config = dict(
    hidden_act='tanh_gelu',
    init='normal',
    init_std_o=0.00352,
    optimizer='soap_variant',
    decay_fraction=0.553,
    decay_shape='linear',
)
Each number is 500 + 40 x the weight over the matrix's rms, rounded and kept within 0 to 999. Layers, rows and columns count from 0. Numbers have three digits each.

# layer 3 attention value, 64x64, rms 0.306, rows 43-63, columns 0-63
522501501502487452496500500480549577541480550527482479475459521532552522545505535521501547499510499517545475472524489513487510492556549525544532453485492471522497527487487498452509483481470460
491519491499509470478461505496545558484467427447440544527502530539528465467478458514509516562592562525452501550546501515488429482468485497497457522514546514485503464505538518471572482450479506
479459478433519447494526505498506494471474496535566460524530526485452475490518514489498531513510528521472488438541521480520460510507418500507493498436501467475534525542506497506620487501532522
450516524488499497466480442479467478491509513440554466492467491575483536526469530536490475470544433520462512504525493488509465572520522520536533459462484446502497487493515524493454542494514475
495448529502517432494433473469579533528495458542483393538438543516543444504567510511496433499506456489442491491500514486468487545549559504495462487452440498491537541564510565496577500476487549
522462487544447493496484528560519442514599493524487510504490521527499498468529483504558516516466514471514525499491550453507536464480547430524486525513473507505552481520512496467465471500577507
516531521497488402507522529478557508476519455509528473487495500492539527493503522535506541451509461466533500401469486451544427500539566499446564504526489419466535463512463493539493442529473470
542471475480511507529559498489542469479452515553500539485530542430467522510495543509502536537486524449498496493500483493513523447465479475535577494458517505524467497416506479548526513520538459
501497511486480442523500501480593504545472454482457457491427547448454458521542491541475452480499459492496524515532470440492527501467543492461523475481476464449548478490514571536480489538519510
491505571529476549485506444463447460498526522498456570495514512509569493440447499484556501536528515471522486565470499566521489558542452452560528512549538543517474452501527443473497507536447486
527487480490526568519525488449547444451454471528460468478559532442517498508507458459458525483444482413486468522461460460483515498507515508489497473498484528515502552391486523519463499554496488
464450480541479470504515508537498509471501492509511465500527487512496517555532496490501483463517503507444515456480527481465547500469478489499504580495519497479524460472500544474521491533493479
534494495515525548555523494538540524493511519540477515545536468460459422496534444488521514502419415473507544565448489527540457457489539531504510451474477526498514458452561537510460562482554522
505519494539485509450473470483484465525538503466506547457451482537466435494501523515516502491474522522537526491500469516515534518500514443475458533459474476475472422548499497492483481474507545
516461525571501510458534499546484502497541508507518541537430522498540514505503481492522500480466526518555498448506505508533505445431486503456440541476514592516510425507487468466531465504483477
508503454486509510489498487478576531465497487458492492492500494537470497540483537513465529491531453487441540510539473478503418556510537496504539468495550503537465522499526570576453556470507498
536511515498506506525543532464542465549448466516453517462451515454472505512505531464549525423532498459492481525511427479526508468465496541492547487489422509582463551413453548492492446518496498
495500441506536532518494489476480565482484575484501497549435502513456417513464488512485487524511495529463502541495510476486497502511480432477498532484509483543474568513427483478511506449474428
526494485537499474463527505573483525513510588530514494550470492536461560497509492460550520489517482531576500499548509513538528431453458499523511564536530481505492507444464447513534484454534395
491514506497515548537505495466485539501486542483499482490523532450529490542572456489496506479469530557470465521490487448413537499496504540497501507435459535537526519497477474464547495552540543
536484482515416541446483498500519436549548487511490551493457525489574483498555478476510520465494522508523481488498494464445528492573516459500510554448498545508503491539480513500483499549529551
# layer 3 attention output (transposed), 64x64, rms 0.316, rows 43-63, columns 0-63
450498480525485506490537516458489480475565501499482515547518452491477493500515512462493427533503478512443484456449466494457514542596479465527489470469519483495475516528574510514526496482490500
507468540495500573509507551507418420506515521548501498481509498515516511512494444524462484540438419482498531495486547494561544483531501474450559556552465437471502552492463497521426511526553515
494541521534477528512505469523494505496476485440528449521475495548535566497478501532526516522522444464534525569491535502509511521478583444432488448520437513482567504453481495451471536497509410
538506475522528452515487586498521489536481500568479489474513435462509484486530509496518470514530501442497455500485416477473505454481486496488446489495504528525495484470504480477509461533531478
433584527506470574486503565443465464488522543436523524510461432463516570500456483459541509530418510559470477499512448511461508440594497432556517465484516519550453489469507477465483516493536445
498566532474519510498566523493462503504371518501518496531522479469482467471471508439468497469499494519447489491517530543536521494579476543535530467514516505523494521483490497479533522513462527
495488469516474497512514525467438559445459485449538497528496490510476497469489564407513440560529434544421522495486515490473449501501475470502408494469478591465558559482609474457579527466474514
411483507496496496470520476523496550465535483527554466493475478571446463495514504557471496508512470457531548474516536553515525574436478521479520452533489510451555526561467503450552497463462519
448526503452495537484493537473448511472554506513501543511476455499516491490496476427539559504446524546467506477552507522507490460489498541549506484467526516492545483523493388469566554538507509
523430472491507501470486501514549557507491496532487403477549512457523552523543531545459464492463484480526489430528588499462452489480527522537478486533510457525421557522463561521407477417501534
442483520530505415451469473485479575462516468453552517484467471522459508483542526526454488488493540508539502514516460545487495518457457544551512477505522480492494452537481488483578482491489498
482500483504540506536492500477481536517475562464535549497519491516471471444498478481518468523542503510494484533520506526554522476525514525515502491533515495522506513505515539521487488515454483
495509553470468434493487540527441524500442524496496539497481557472543489506485481532468468496511516589532555485599495515487510515473462469551471521474510528562492487506487482456546423551483591
560568512455482530527529529523539450533439515555483508507524520464508513576530527479535502478494494560508466504516533480481495491494519518496511530488521541501490525500526487512515496493458494
527521499500502540543488498476492519482426569456498503473535513551471510501486443529428505514553500562498519581509541514502496498530523442489558532478508432487530496505504535578530543512463487
511519569524500465522463575530439503504537473574496520437506467496508496479573519508519482539494489480510506495527462515508515479466426550507467565524499511473551515478485449477526460515483504
446476486485493483486444507495491523492612507493538540479485450615491512478509490507475510551471543517530497459452506508513470488446508495535509492479526462442586497516529479536521557505529497
443519581505515507520494489534522471481549442506482470512515524478505523524445485527546519526476540499424475541526451544538507525518479525432531491515526454513495468476518575487430494503464523
460482506462557502540542519436491473471466495465544461485536513543468468460472455532472521510573534465417521475497507481500417550539524461412537493476504502524524476464500546533459500498447533
463507453500509495476462457505550526511534510470520545535502530499488493531480478513521532525488508531551476578508438522502575499481509512505514453480530446477527440494525564476564500546487446
517539468477476540498501517491522526497475513468510486509507439473502516529570508496509487532452485533543470495497550500468494462502524558563512476489509469508476517492495492509516511458453426
# layer 3 MLP up, 256x64, rms 0.242, rows 0-85, columns 0-63
463458437385455489531511467526544532464498504488511541570433555474501469528444471461492521474431503556502580557525535468567503517499513552544496537529516466513511544572530506541467514529467588
480572455490525506487501570498466519511521516486541542509473428497471498477568494479530519562480474493417496488455442541488493460522489446530520489464493591518556485472514437427595494545522480
515531486522511500514464561488488563452558509419601545482486512455522549496490498546502489537568557513515482483564523553493475496431478483483453484509521523534492500490486468412526430450450519
543477417503553566485500474569502520480493581497448567540436490504515406488535461540454542427497442510483415453462556445518457495511532478494552471489482483542524516502602513583502525535495551
503451466436615433508473566555522502482530568415408523561556486508552477490415477490488543516496578501538567473530469489531458414499489467516446480482580506467472439519579526526503415512524564
477460485488538480525516477545484546562524510496538517483490477456516495503498544500479507468515490528486515564540449452525538485443489506520477526540496502597506467473512508518470497524490528
500519455545530546525514487472550554521521524438477473534512506516499443505452465490470519506535450491485489519523594481550514536553502448549454481484546530520480551572427512490414488454487548
504528494468471478474482539505539495468512510508480453474467502510572548496496490522476494521516519463512509498475479513520526432529521451492502521516524452490531505466485489505479542575497478
466485466506561503483509454532520494461577447495472513570592443481503635517456503522591533526388566520479410488532527509586459450496497583543523466554559507532431452503563510530502530491540476
554467497500445516502500496508487450511490518508538529538411456530487514514534493448492468523483482477518534524462496504492443466534586538533466462536494519496441526547561469459486454503501537
619546552493520464486464477526519450518476494544484462497470449426498460542512497564518507519490517507464469551515488475479494458530525499486503482479532517519425433520491495438497494514519524
434440523444536504458495473463573466601546450586505550444415426447479470555592486480449579527433496543461533548505530478387500583482457473531466524500540520447479477498494516483523560493532487
515403487426501502508482532511456502538505527615498526495477523487536499481468551531520515535482480510514520475510485423479469590492516497444468527511482496527413558464543543508408472481460564
559501542502539517553524454432545512520499507570478502506487511471472502526482516494445498533516512487501542521471460476457515476522521490549494405504508483511479467526488502458575478521495508
532529436528500528484583491427459473533512599543503552534436447546439474525475429457539484487513552547476506503497482403500515554440548473512587547539455514472433526482502485539454483509507540
466559574537594425451522566463467491545478522493453468531453484465575588507524529484485456511453576571429466544457449486504566480557457424521456512562510518594440468462543455506512449480469506
543532500564557448487519559485497526531509511506542472504509434466485433404522544521585527478525540477441465484482478488492492498514482494487484444484522522535495485430456513481584502512518526
477601571484484476555487535481474491516458492572499475511479420477462475516535606554572443554433483521489452440580450461421404507561460634523522439506486564542598586451488496499488462499425438
465499465526490450430510556530485538432553528505564460457546469508468566436514538468447524530484487427506559441451551581515467518477444476547506545563498445480521549492495529479540513456517521
519585509481513541529516502499479589427435457472528489445462492499423526469513495500516529455472432473526511494490467505523476491564497584486497463508474454537509580501478543490387515511466511
470489522493460543495530549473552409411480536498489476434449470497567562453504457545459536516588516512590540553480484506498465516539489427504545523586474405557536472453493503420523527530440504
582524420458436487434486486527597471499522452543524423541420610489474467589428546540469431534460552492559532510581542446468499472459548446522496573462477502446521523520494567446560590530519518
451497506471491586460498476514415558554518483527547503511545513551426496464476478497502441543515445474538510509480521512456500453500437488499426522540507554427575545531462524460486511440461491
544515517455501420532531576506518499477453474490467483452447551483538576482536489546500546502476565505569525475510451515487508467546500535459444508514533455487535484512442504502509519562435433
520461512481425465466573446546459478586497566456573427490485479476534483482451484505582514458528518547516466502525560486453524494542585503528489526489404477492525424484491525565533561531563526
492490469504474491505515510520473524555460538596525463486458472538538451529570449493429533496435519447479521441510474526454520444490546518502521547533426481495542582490507571537450498489547499
466524490544501434500543453512558543467527443490528440495531522510520514458507534503540454475509488481486475508480528488506448552435519514564461478483525596498510570529504446470535535496426485
566572534510492510499474520506504523565478540529521489465477426547502464505569531558515501489526494472475522455578453501422478509533469518567523519408529441442523469477448537522510519500502399
515527474488471486459488513524499461498435496496471532551465517497471559458492526450462451440481543507585499544498451501529542483540403488503543514539517502518565504538439421593529505576428486
527520502537470498454532482537492536491542486496490506503581536472488553468531487515488459516486543450569531564484547511483451415520510430540485527482558453510508519470486468484426524452561538
558537463460502490536464510515492547472494511568509442538501470562559486507566498531454454535539447530527538533463507515506519416463532544455527568522512444435557540483474422542535511469420398
532467516530563511529479495460480439524430464520514479506494549498506509496476445542451457476530492470555462562479477456462461508495524465447519507483481500593415464493475560516427471536545488
414516503491481501473535585445492439521438530519532547486489498493535530457495487550466523524443530620465495422445443513444510559558476480503486449465581560553541436435530527551447507503512512
471504535505530510526524549565488464495517481495505435486550497492516484429524467496491563560460431510482508474581463522477460474562545536469442558514441564552480550490495542501480450497483506
552513538490509493537543571417518461441475455537501563473556460522507488404533487544503427525567572466510459494537478467480487512542550449492507442548493511454485500515497528512454460505492512
511504556551523408487438537532479556504476529514564432432460497464525526424511492470497452614465475540580556567550507438507516517493423427482451486470522477495483523491500424474478471506548522
583482481441438466469496642435512535470529528535467468509553460572498439508461376542551573456487553507548523457528434406499515554474580473481455494491528590503500525429446484557529426506494539
556575530494494548578570561432486412479454487513502515489435412517512464531486450550532509510472462497497450477462500449525487393646434521484511582479461483604465525503487502535507479540533489
516491536497501476464491473538484484534452564589503416508512505544485453532556541554434458507466517510462523457544465537461519489516514521524455455450486514485526514469481493441530457505477459
489497448452528470498481474483506432440565528551436459466553526524517454456513489524518517487569536461518477519441496405577499482483542460508498499484488507523524466558506556537496500503506512
534497486480526558529482522428407502550431553444506537579408485526531472447498468461490530524537465542452527453483531471476451508521594536497520473450434546580581427478514470577463492542501452
537479450565521483485524545495468416496487497471476530505430535516473440489531483437504548530493532517493520492474481451505482568518497473486454460460493543559523492528469495561519452512439506
531503461464450467497573481518556512443417489519540482522479529454486498530459499495473524490473484532457517543490552493519449504457522486502518513509512486464519503522530501500514561480476516
480583521468453457418451551566467440480539503514450580507425510438522514502516501415517514536391508629477501532492586531476518532511539541564498562468480470406516494521549498487484465519556577
459528479521458466477421504445518493542495474555505467482491500535443421458482466581523488603514483469573487542515490517488493449472481413484435455597495515430554518579541644440511511483531558
524467459413490486519473514547463457494524514535508510490550543486494449466474501510457478484514512554472438546478540510482506487548417466505468502501520499464516523539539525509585541557472488
422453446471560460488464511506418476531485509547499533570464483523513459476453531481518473479478544481414464512430446440489507540584513531467513447512485542635532593433532551517418445527494454
458543422479454503520476439582526441538552521515496508572459501455500500548452497454510570447417599549472482510525536491455528545466523603558542467478498495557546443462557494547553513461496537
494480534432425529486446483571440510534515544546494504475469485490521487542441497545502486487494497506462522507508540475489510524552479514486479565460487514514453455418503520492532529593496493
512517501513487530503521510473516480517453479498526485526482562546576480469540520475496498542491478465511525450500485544470424535556486536523484524453488539434515488565468521509450443523503577
477460534488528458480550468547499533499484552507549471479545562525487522467468537617459501485561464474472525493486518512413553530408484477482520534510498520505463478533524514518473507448488522
451481426506545502469505548469462508470540492468504502491486446568480541438514482398503537520538591505513543499441450499559488513576511459499448519517518530528535491459497548519502464532514537
607536513553423357487494521499561535415496494564541432377416440437496507537532459614481570553571503440497469484491497485459481501506485484462522594463480538513439428473490535438562573510526576
458530531499481514501489493486512533470546539488557499483503480506477527558500446557496491514555508507500541461524488485516491475442485478514549485505470564529511472558492541505507440474493535
481519539468547517541509536486492491441423500524500425499544488518502485481463498516389486513515479425462560385521553528495408547541452505481511461580521531514506551495493498490440493496506538
431565512501513464419482518499538534484521498538483483441566512488453485527526519583514553482455511480506469518555504467435588526459431488524538506489487436508484553449452562490505488478459481
450555554472462553470494580492537474432526423524580494527555539513573486504460494587474528528473568519421524483539383466430455542516455517431463494483507574449495453417465503460482499541467492
575500492546466533511470581539531464532468513565483508481503475491482511515509541540478445509533510469531509414503420498462453528505508483508438540501440532522434500485476504459485465509562526
484527578396526542461487562497455594523496554517482449488483476483451566449587495535495483437505457514492518529476491485551562533462536496589501472553486517527525560492456476464528538524482473
545561538476535489455562448530521491532384504503501437521519584503461476464423520578508544459519493510448507515538611488515495468461519417500573492503540476447549474508467553475475488530436554
524563474533458516505466476576586476534497582519519515463447476495476497515514477524451513495437433498489509545397573503486564437422512514501502442535444504480537484472500399491554499509516500
455524518496494518456456499489501564511509510508441503440569466582515521484509535563528499501456499558494494483542501476480516565497505602487535441502460494520476459432476524506483434523418453
508462495501485469461520490473544542514479537473552511436460460594462480503441516496442514491529531483471542553564474483495460500511506467476483538464468472500498463541463515475458518458510477
478521527534463477496515441518518493491512474525462467488469518497537451504522539585504431512514471459596468445521548442464500501475490549513491474506518513550463481522516478581437484485451535
464458562448479558460523550482492579484471504495498526469508477560502448511546553585482493535455534548461527468488489502439444527518538558525480471441456499461527550455516508518488512513423405
412585507430467482408553488392448499536481490486448519531497542421498448443540517450456580459396528591464485490513546520524534505582501513531552434477543430524571486522467478511553464602472547
541567616510504441497575553433476510448483448507463458466473419553557458473526542569404436547493485472417516468485536574517456460517536497491551472514465486438498472559448418514469485499568477
515488512503526500482508519530544497433552429548496444533505453464426526522552510559544438472440486502532506458443515455504481479522497530438507494493455479508535436522496575562469478482531498
442394495473408512446498448577426469544527452533500540508501447583529439480385486567553559519451530516545586526572511482450474467438509524562427492443514540495577504429531578465485515550509489
506472494463506486471505485532460510535480519537514508489494455463480473468540510486498512488477536539517560476497503520479449536495463546538541497465536507561496461486529469520496478432489549
520452543505490451509522462477502491479495468493499466470523530530492573411513500463491539450524470552539554536517496565523454520535549497471442484497497530604425469571472524525491432483455513
502487464493445507496481437467538515482463483505526532534466437509436490557491461493386485538469442552462492571488501531479514515517524527499546493522497470446477501447584482532508513519456424
470537530502463515545492492469488515527529569529530534463553496421490549503497494530493508498448489495511451459499495484430466511490509499523464478486435497527498517447578515496475490502501445
513513509432466546510492507434494515520526498509459556507546488563467536486520415476535502426497544611500497500519509511458514476539549516489539548406493500468503416498483529507476444553493506
555571420471516556554442511502542454554544490502479515544541526458510461552485506556569509509495507506584461514534440501447434494498492486491469521449469497531447495456500481510484476495537463
538503488547573497545538466514480462607454535495564385539503467572541429389580453521489515415555483475427430497538545468535459467506505517490466424607492497550495420447404439500436511507538489
573506447492490476534476496531514486510489489548493443492463536461492526541431502533488502518445467507475499508509463541499469465473498510491513571537532502517493513431504509522537567547480441
433529510448541517523551538496528506494553503486525469537510454478437491525540508459464552492482513467494508493444492514531459563515485614437499513511456509448441507478487459491537443511490452
462498465500578511514524509502509460498465475439546516509535529561499484466464483517507499537500511503427493432530544536465467483546437487569473491512518475542480485446496537556512486455527504
554482489467517482494481484469481520534511509509449523451514466508437472442483516522501469433545530469537447505459474466506512478487564472484498410445525594537456452519483484524530487557512485
491567483466521527532541471483516489512481501510465529523483475519512479493489517525497517456499494552448509498510521471489503499532509501481482487497472509476579461494524464526546478541481513
463475504518564502527470456505484512517546446587497483472480503482481469515540488526527484558494532480496442474490479483489406527524453511541463469492523558575515499510504541433553489510590489
476550440476480514459475585516497517512473531469534458485636494574471551509544448526465501474521545527459529496491482498500476512515435477518472533518460462526540470401503529493566490465451532
449512442524461497477515497522499529489537493525541535518481461523501452480559582457517494537498505450497529464515457447470470556534507492559459477464516552509520496510550499497530481450456500
569508511528578564464554508592510497457511414558448521517499496365459498440578483542518504508459484429489427525434545484485456508484473491495547490545486477563539464580471520490509519412545475
461525450601411580413465542519497438469501581465568412538570463548506591518531442624424442540459523479656514499496477580473416435537462443479503527491509444620441499436527552564589516422437530
# layer 3 MLP down (transposed), 256x64, rms 0.212, rows 0-85, columns 0-63
520464508557472538526500483500508485494585419498496523582477497494434449521477443492523480537549529396470512462564486514545499482476452419521477509464548459458510476517523469515485569484474443
473487526473511519474475538541502510480512492551504503533524532521453518566506469496517446503511457467495545470518482513572448472410490522473521498510537476545531464468532495583464515518525578
529574503490512542490478492502477475514488478491503563528461535518477450479502519483479457465522536512453521483533506468516430512482436556519488492506515531524557456501506404466531425463461513
441480504441575536501523497533472485524514510506490458474509538511596543533534438500503442540566473504492517501514510493478484416454488473407494500522523494478456562525545489506555495583548450
565486463445536550518528485503502521452492449490524503549408424495454510524554522506518519481524541504433436497466462490540456521576487474524518542482466434421528512445565530484494590516464491
525453525577472481480514557420529522531489540473533505509503416490485477543474534440470546469508484494479477514573475529507499458497497549465538501511529469503501512500478500513492509512485474
524459486505512548527497471499456383465517443550551515494492518454464465510480456501504453492541523560477463503504441548407453596537488527481479482536488506487511482482537527536477433439502497
520475522446448462565549482521468503495483495540452507504526499494565508559594524501452521510484503561516500382508539465488489541509507492491518471496494564497485516437514495501498471403499484
488494474491475534511491433491541473523529487501502542573482493486470509516514487446521576498457530529418583523508501482465516541506534520547527464453510463482534453452522470493491481512517485
443536490436488464456459511472472514507462527499467404472602517496469523523522488512465499568471501532526448547576486494559514461486452514503503495517567441482512533511465543512490558513535429
506465498463447516428509522484520549453535505547465458496505542503488576555473501533517503588472501518536491521511527526477458512441562466512446524502530469459509419569539499489467521478459542
513497436536483517548490505448543494569521516491559515439521413494442475491480490471463495515462494481546483540526514483584500508490459575453455630541456498547410568525474511538419514493470482
470524530525448469533536533492507504536467531510490474523485505515509545511523480476483531499545499437543468519467452580489510451483478484488484468495527508517511471544488491448504541524521460
492477566508487486553493495427479482483526544492436462462466469497499543541452508413474516530532534474534568486525401490503481462452435501469470448516476468509550507534505519493539511511487526
472546424521518528532550492474433477501456427463465511545532556524458501475467509512512461487530518561444443432486593413553571428458471598483507506417449502521488451552433455498488432449464494
568456467542465499451450469510508489521567486537542474543434534501470487482535557496574444464495505443502510447508470562621490463441497463564435529491528432556507472424502625534489538502562464
456554473535484500495511566532513524508600536481535500499503510541457536541566457514511477541513554453477480492454489474538498504477406405450493476520530525459481473492468476547554472548435484
571469580433583562533466557504551629520461504587488502538474470424581495580571538569521536529495422470479451456489497462450559528643473478527460473475559485439434522469619519445479582489417417
519514469506560504502508536542498531545478521496488497565534514448483491538489495469505428517521560487499470497470450516587468496526485485506499524461537412495468539522473518521427524507496448
533501414484528475573550505505551482535555532561475468464516489461494523556497486531500514455463507539471530489489480484484496496455525498488458504476489564461483485515563551496500576567536575
464529512503461563518533433450424508545519536398469533514526497448475450549486441474514498516509453387477513547545582557489515481532504578549502398506518492520484480497504498475480541467544455
524487499560407515449516458541426457477471472476463463489464461540524481370512509450455562491552525470463528524519606483480428552581543457443498466505501520496601411492467477487532540453436485
522520514524492562488517492469480535575498472507538468509534441463504480483514462459557488573486437447449463517475553492380526519518506528514488510478479577412481436512536511435546523444475505
539398480499525492514529535505551498534497473539512477557510564461469547489483498529495564460556523481548499462471503512511547541552471504555492482513457498519524495593484553478482492504468517
526412511458516494449513473548466576509543493578503511460473483493477447514435503485535451551507503539496490463560440520480528484523487429472521544496454470405427485442500527512505536487529461
551522525533536494537509535513479513469531529456521536413498478397418496521509465491555547542534492527495446484470488550436440550521451480442559491502471461518410470505511469467517452451455528
527534453421507427536562472527457561487512544529486449461492516495436454468488553560469540489487515511433496468508554539463534522446559560493494470498488518541464512458507482507438498513503535
570453496449521522499415509437494607531528528557518584523475528467568495528454469508525479546464483487593466470538492487534488568482500525446478534574521458530469576520574468497516507509486448
476578513561452442543544507471537508527449511496523481569512598509516600451537483461526510457492477493516496581536553487489522538461445466516499516538471475483515453527495465511506461463481521
472497426489507541542483454475518552489536488476480557525496466520462484484572502474532523511534483546472479597467448437500504468546563524490486448518542468510552498519543468533541485485499478
448507513538525628505589518512456438550516467404570504418600509436503479498462517547525545559527495515453525470499537522465483554524427514488518512477524570523495413499515513457497464554504513
481503493471461510493490536535527558496464512468553483520437442484501492531566491448459487510448458505505517467571566536505514527479450485513484514497460437485521571532459431493599512513497538
563518547510449565500499505460478484443498476512483515526478515496491469502537405555473450467452476447406491580462502558546453520464540479502534516554542528483496468383570520490533533491417462
528527468526487462443466404429497534423523520453480533507470390504537517458485475564464420470488447540557529593383569448483532513480539401564547526552493415481549471600452447529511503497510485
505540493524491459498516525491515527472445486497598539478561476508493479450490486519509476566471507506533481489573514399460518459521481508554534481505518501456467580619465521459478421513543560
476468535474524475458549531518547485531488479533417518439566509465457570544370508530530542492451460532548508475524567531457369419491506486514502494482485531521546536535414596498584486472476461
557532482511484518492453483478481603563459458563337478501564494498523480478512436527456483505473425534544542493506468551454501538494557540549532431443453526484539497546478562448458518587509536
547430449534525439588508493541554595381573542541502426494442474503482556516543541547486523458493511478511517456425424477580489495402432438571462523520491524506517484553474476539504482513455504
459450572570472531465440520493507550424483471484528492477595486503564519520408531554560477534443499444457473491528478439478517509512470525492546547512575478486506609480447472460487515545483554
494494498467550545536530472478536502481498495467477545493452500465477510485512487466491503496464456545461502501427452454497530543480468486538517482442526481456496461486503430557460381482461448
524422484494450482451521525508538471539515540549486405514495438474477482469470486474506495486529470515486527439518511500439539519416546491433468517542470467531520522473466566484431531453530511
494497479505553431526483507420489504494515509463469563449480524457505455465478482460568481521454483497468544517470478496512532507506534477512485458515492598512444494527533526512439454565471512
551508530519560528508487505488516509499567503528445531477494465521503498440503513519512538490449527498520401543470414537464464520501448467462498486498529538516470508524404431503433511503579484
456486497534475491476448504444578578503500554537498406486469502505538468529501539521465517469485464409552491488502445446514548509499483462457471477470492445471536581569507531421420614519531541
547496438501444534482486504463492512472452500481534486484540483517456435457509503493526523493549466502500543524468549520462388524513529497493485481500469460460526411531507564474508431452518497
492472448437445511544486518481502502488498522427504510475453531506495499521515489500472564482535523533495539512467525501471483562534442553526495511480482469519518539507528472584565529579498503
494514526486513522536529545506540472471486497542501427544429495561537549526429506518492511561538497450488494494489461538575480486573472472492544506478550473574493544500576537489425613462512536
463531518513516542503459428471502478542564450449521496558540459509508527485492430495462456462491435425540568525547411499516509433445495457435406564559460440451504515531467540543479513527492487
480560498521531471473544530536487502514520467516473507530504482509491522478463490476514486478537516469567570530443478462413472504440476568646515416530506507464515498419452484471516449458519535
499482528502523444524538506457510511557440498503461495478526555425517480459457497444545473521506495448484428461485494549576590488518472626476543485499497521506528522559497478491522450512476528
503488511431538502516492526525503484489537628470535494516534472485542495454496518486523422481519562414514487494529530460510625433528524479549508470488467497493508504496483471601490574487472454
461490481512524457505534520456551553429507484504477494536522533511483527479484446419463530501467493526451494483406512524513549487522514466470456520463495488512547513514488549528501518496495482
487549475530466440496507483445479552453496433486495503605415420451495533474448450485453560618482475506434522561576558481519421465575529459514556560483489512559529507456577494470520618472577456
467507508477571481485472493475550539466576537496472508516499560471539483455559499472532496488533461516470494449512528466499552585482604513504533504500452546529505502495500471527456496405518552
490526454482449568495467508559570515555544501511478475535496472568449487499522513567511512492456504554502498536504445454495470436478554436434391476531562491481568545485494509457562473553500447
512518503543554535504528542492528547468464491465502502494481506540533462506530450457458452523568493492511504438554458528498469450526509496463498504508430532554420487522535505510532524533540512
471476558525504602490503527556513585531521467467534539457534502485600566455502428549511510533433470609526448536486529498502445452553563462483425498473461496467505546590520486479550463558491471
462494547503484547532500432508471465482468461438443522537479478496487438512412479533437508531509462522420518506589518532500492513487511536458551449510508486527581457439500493578490552542536493
524489515445437455441476516409491550534499481488492450503489515508404432527531532462517501478516399489558586542510492507532467516457470552577466557444570514485497509557468516484461563485527493
508497482436521543517547521516519484485512553542506491466474550585452486518484506514451492428473528443470432474422429525448506459465411504510507506516606510506510506484477486555544511584462436
521513507463504542515516575499560468399473476474558492498539476477494506470455515560475431491501543420460497399586565505536497490551484535529494445428526509566461532491489500482514487466546482
475559515470515581491529510543559431440439453471502432527455524490523514516543494489468506432563556498501454583570436476531496457555472499435546515535495514516535544482485476538553546548474447
495503499493554510518503490482460516520487496481480483523437513478528451437544515503489516434478547480419538535523491484509457467484539509523501475534467499465491521498473487456470449559532492
535510443533536542535515554494555549550494563470537507467547465514454578458453497432549496501517530473407469440457455500482558462530511467527538544486498439466493531483478457483507522525542461
503485491472430560509512514441510542435493411442500504504425526509517488623535535509498478556435511511489515487507491480486524471548551484500512529488497425484513529439563489513619446542470532
447464513441605380536514548479545511495479525472417449499447479399539511528492537469430499473452498473438501469473453607545551545528529524526489478431527493528473534482503431444427553506468476
542478491488415517467454518520580511515501543447445478447449564575537553548488448552529433497459474553569516542459465518435554420483575491560530509521482493491463550531480550460468462552456522
452512500528534513485471480479444528513497552507459593505492584469435402485469483437433534483559568525483543521502518521549506470479530487565498501482526498483525518492544517525595425506459525
581487457529491494450471475570498467530517428497562437519543430494539498484475469495554561574503482496506575568551586471391430513577472555480432552469509501498500512512498533429575510497517460
529521555470447505535471504501478457528525504547550531437523544471593523452558502522486491524421496492490501484557480537521394532421516503524552504536505581497477529482491448474496479494435502
497504507460502495501437506467541482505540447482454485486531498541543484484558473425496492427437388479470515510553503539481497479519581485474504494495461490520464490519499488479511548524489515
499480500631453542523514475580543484526544547451540491496466606527511546507484510457474491490487489463511476460520541480542507474420507548504497457468477446478530522508478536530480448513522507
465528530534509506475459525417466484506487547545472537454455525508464485489477419479483474490470525460473509491428529481498431540600468511441497521476495545569525531543501516447453449446467501
480501509532511458462546532478543501494476435496488485477513486495510481536497514501466471574513503420467449480528482502513473440495480541471521539533526499502476527537496514526471565480513497
466481536484579387450523512485432502466491579486480455499605402483551480423410555476419445547503458515480552503496546541474533511550506479526435400481473466428496505483554484479509556507546483
466501446515467486453528438536529440528588481397526395547425506491457487557513530547460458474473481486422512408485512491395504510589477535505447398504475403469440506523497577519509494506477551
511550515524523543521518520487485506441519500522558502465539468503475503491461518541498474513534475508479517511488515458514434478517497505502506495513469547449465437504545481501494513507527498
492467557447483526452483536492483467467625487505509526578484507499414448504501488481531432511524537445482571527514473436524477527547509538462499527531511437476530505500474480470588403474484489
484465557497473554538553440465526457492507446472529507480505501461465472520503484453557497483510459565444508503549554490473469534490482507492468507494487484443506488539518462465502520461499490
556497545478521522482530541517534508474510533476568529498516536477467457524494497497481499510554529532521505578500501549533464527467453458506453540519488518487439454548467464527471564526505495
497464535410438422540460396547472442495500489500461509477507503579499481478513533538445539494436476516466561458411492431453532545513488512533444492520505586459513451438461489503492501487496491
512487504530487511516459461542456461520472522545471443372504525511505517484525444538503472463521505525507399458417464495478512518436527512601456467504484497576553521523470530497475454477566472
512467612535436433468489449490418410486538485542475446532477459489550410476541473559504501533501513460510524579528600495504537468520570433445530499486520488528477484567566457440491586509493510
450480443465480506488469510523540563468519528470504437477487465489507526500530558465523485554502465444498475497452439480454457424463488501494451479491501508504482471578525495423497547485502496
474435473567496487474500509488502485495519429523492501525487534589465470498473585409614543443527572588532519443420457446487494474454514546449442581501464444498541468512468553537529546467471524
572566495530469557441509593499412382477441489402503488531519500469494492536583415601565407471522544394665532427587533520617498476573448587468530559490517463665471440534397415563498515522519629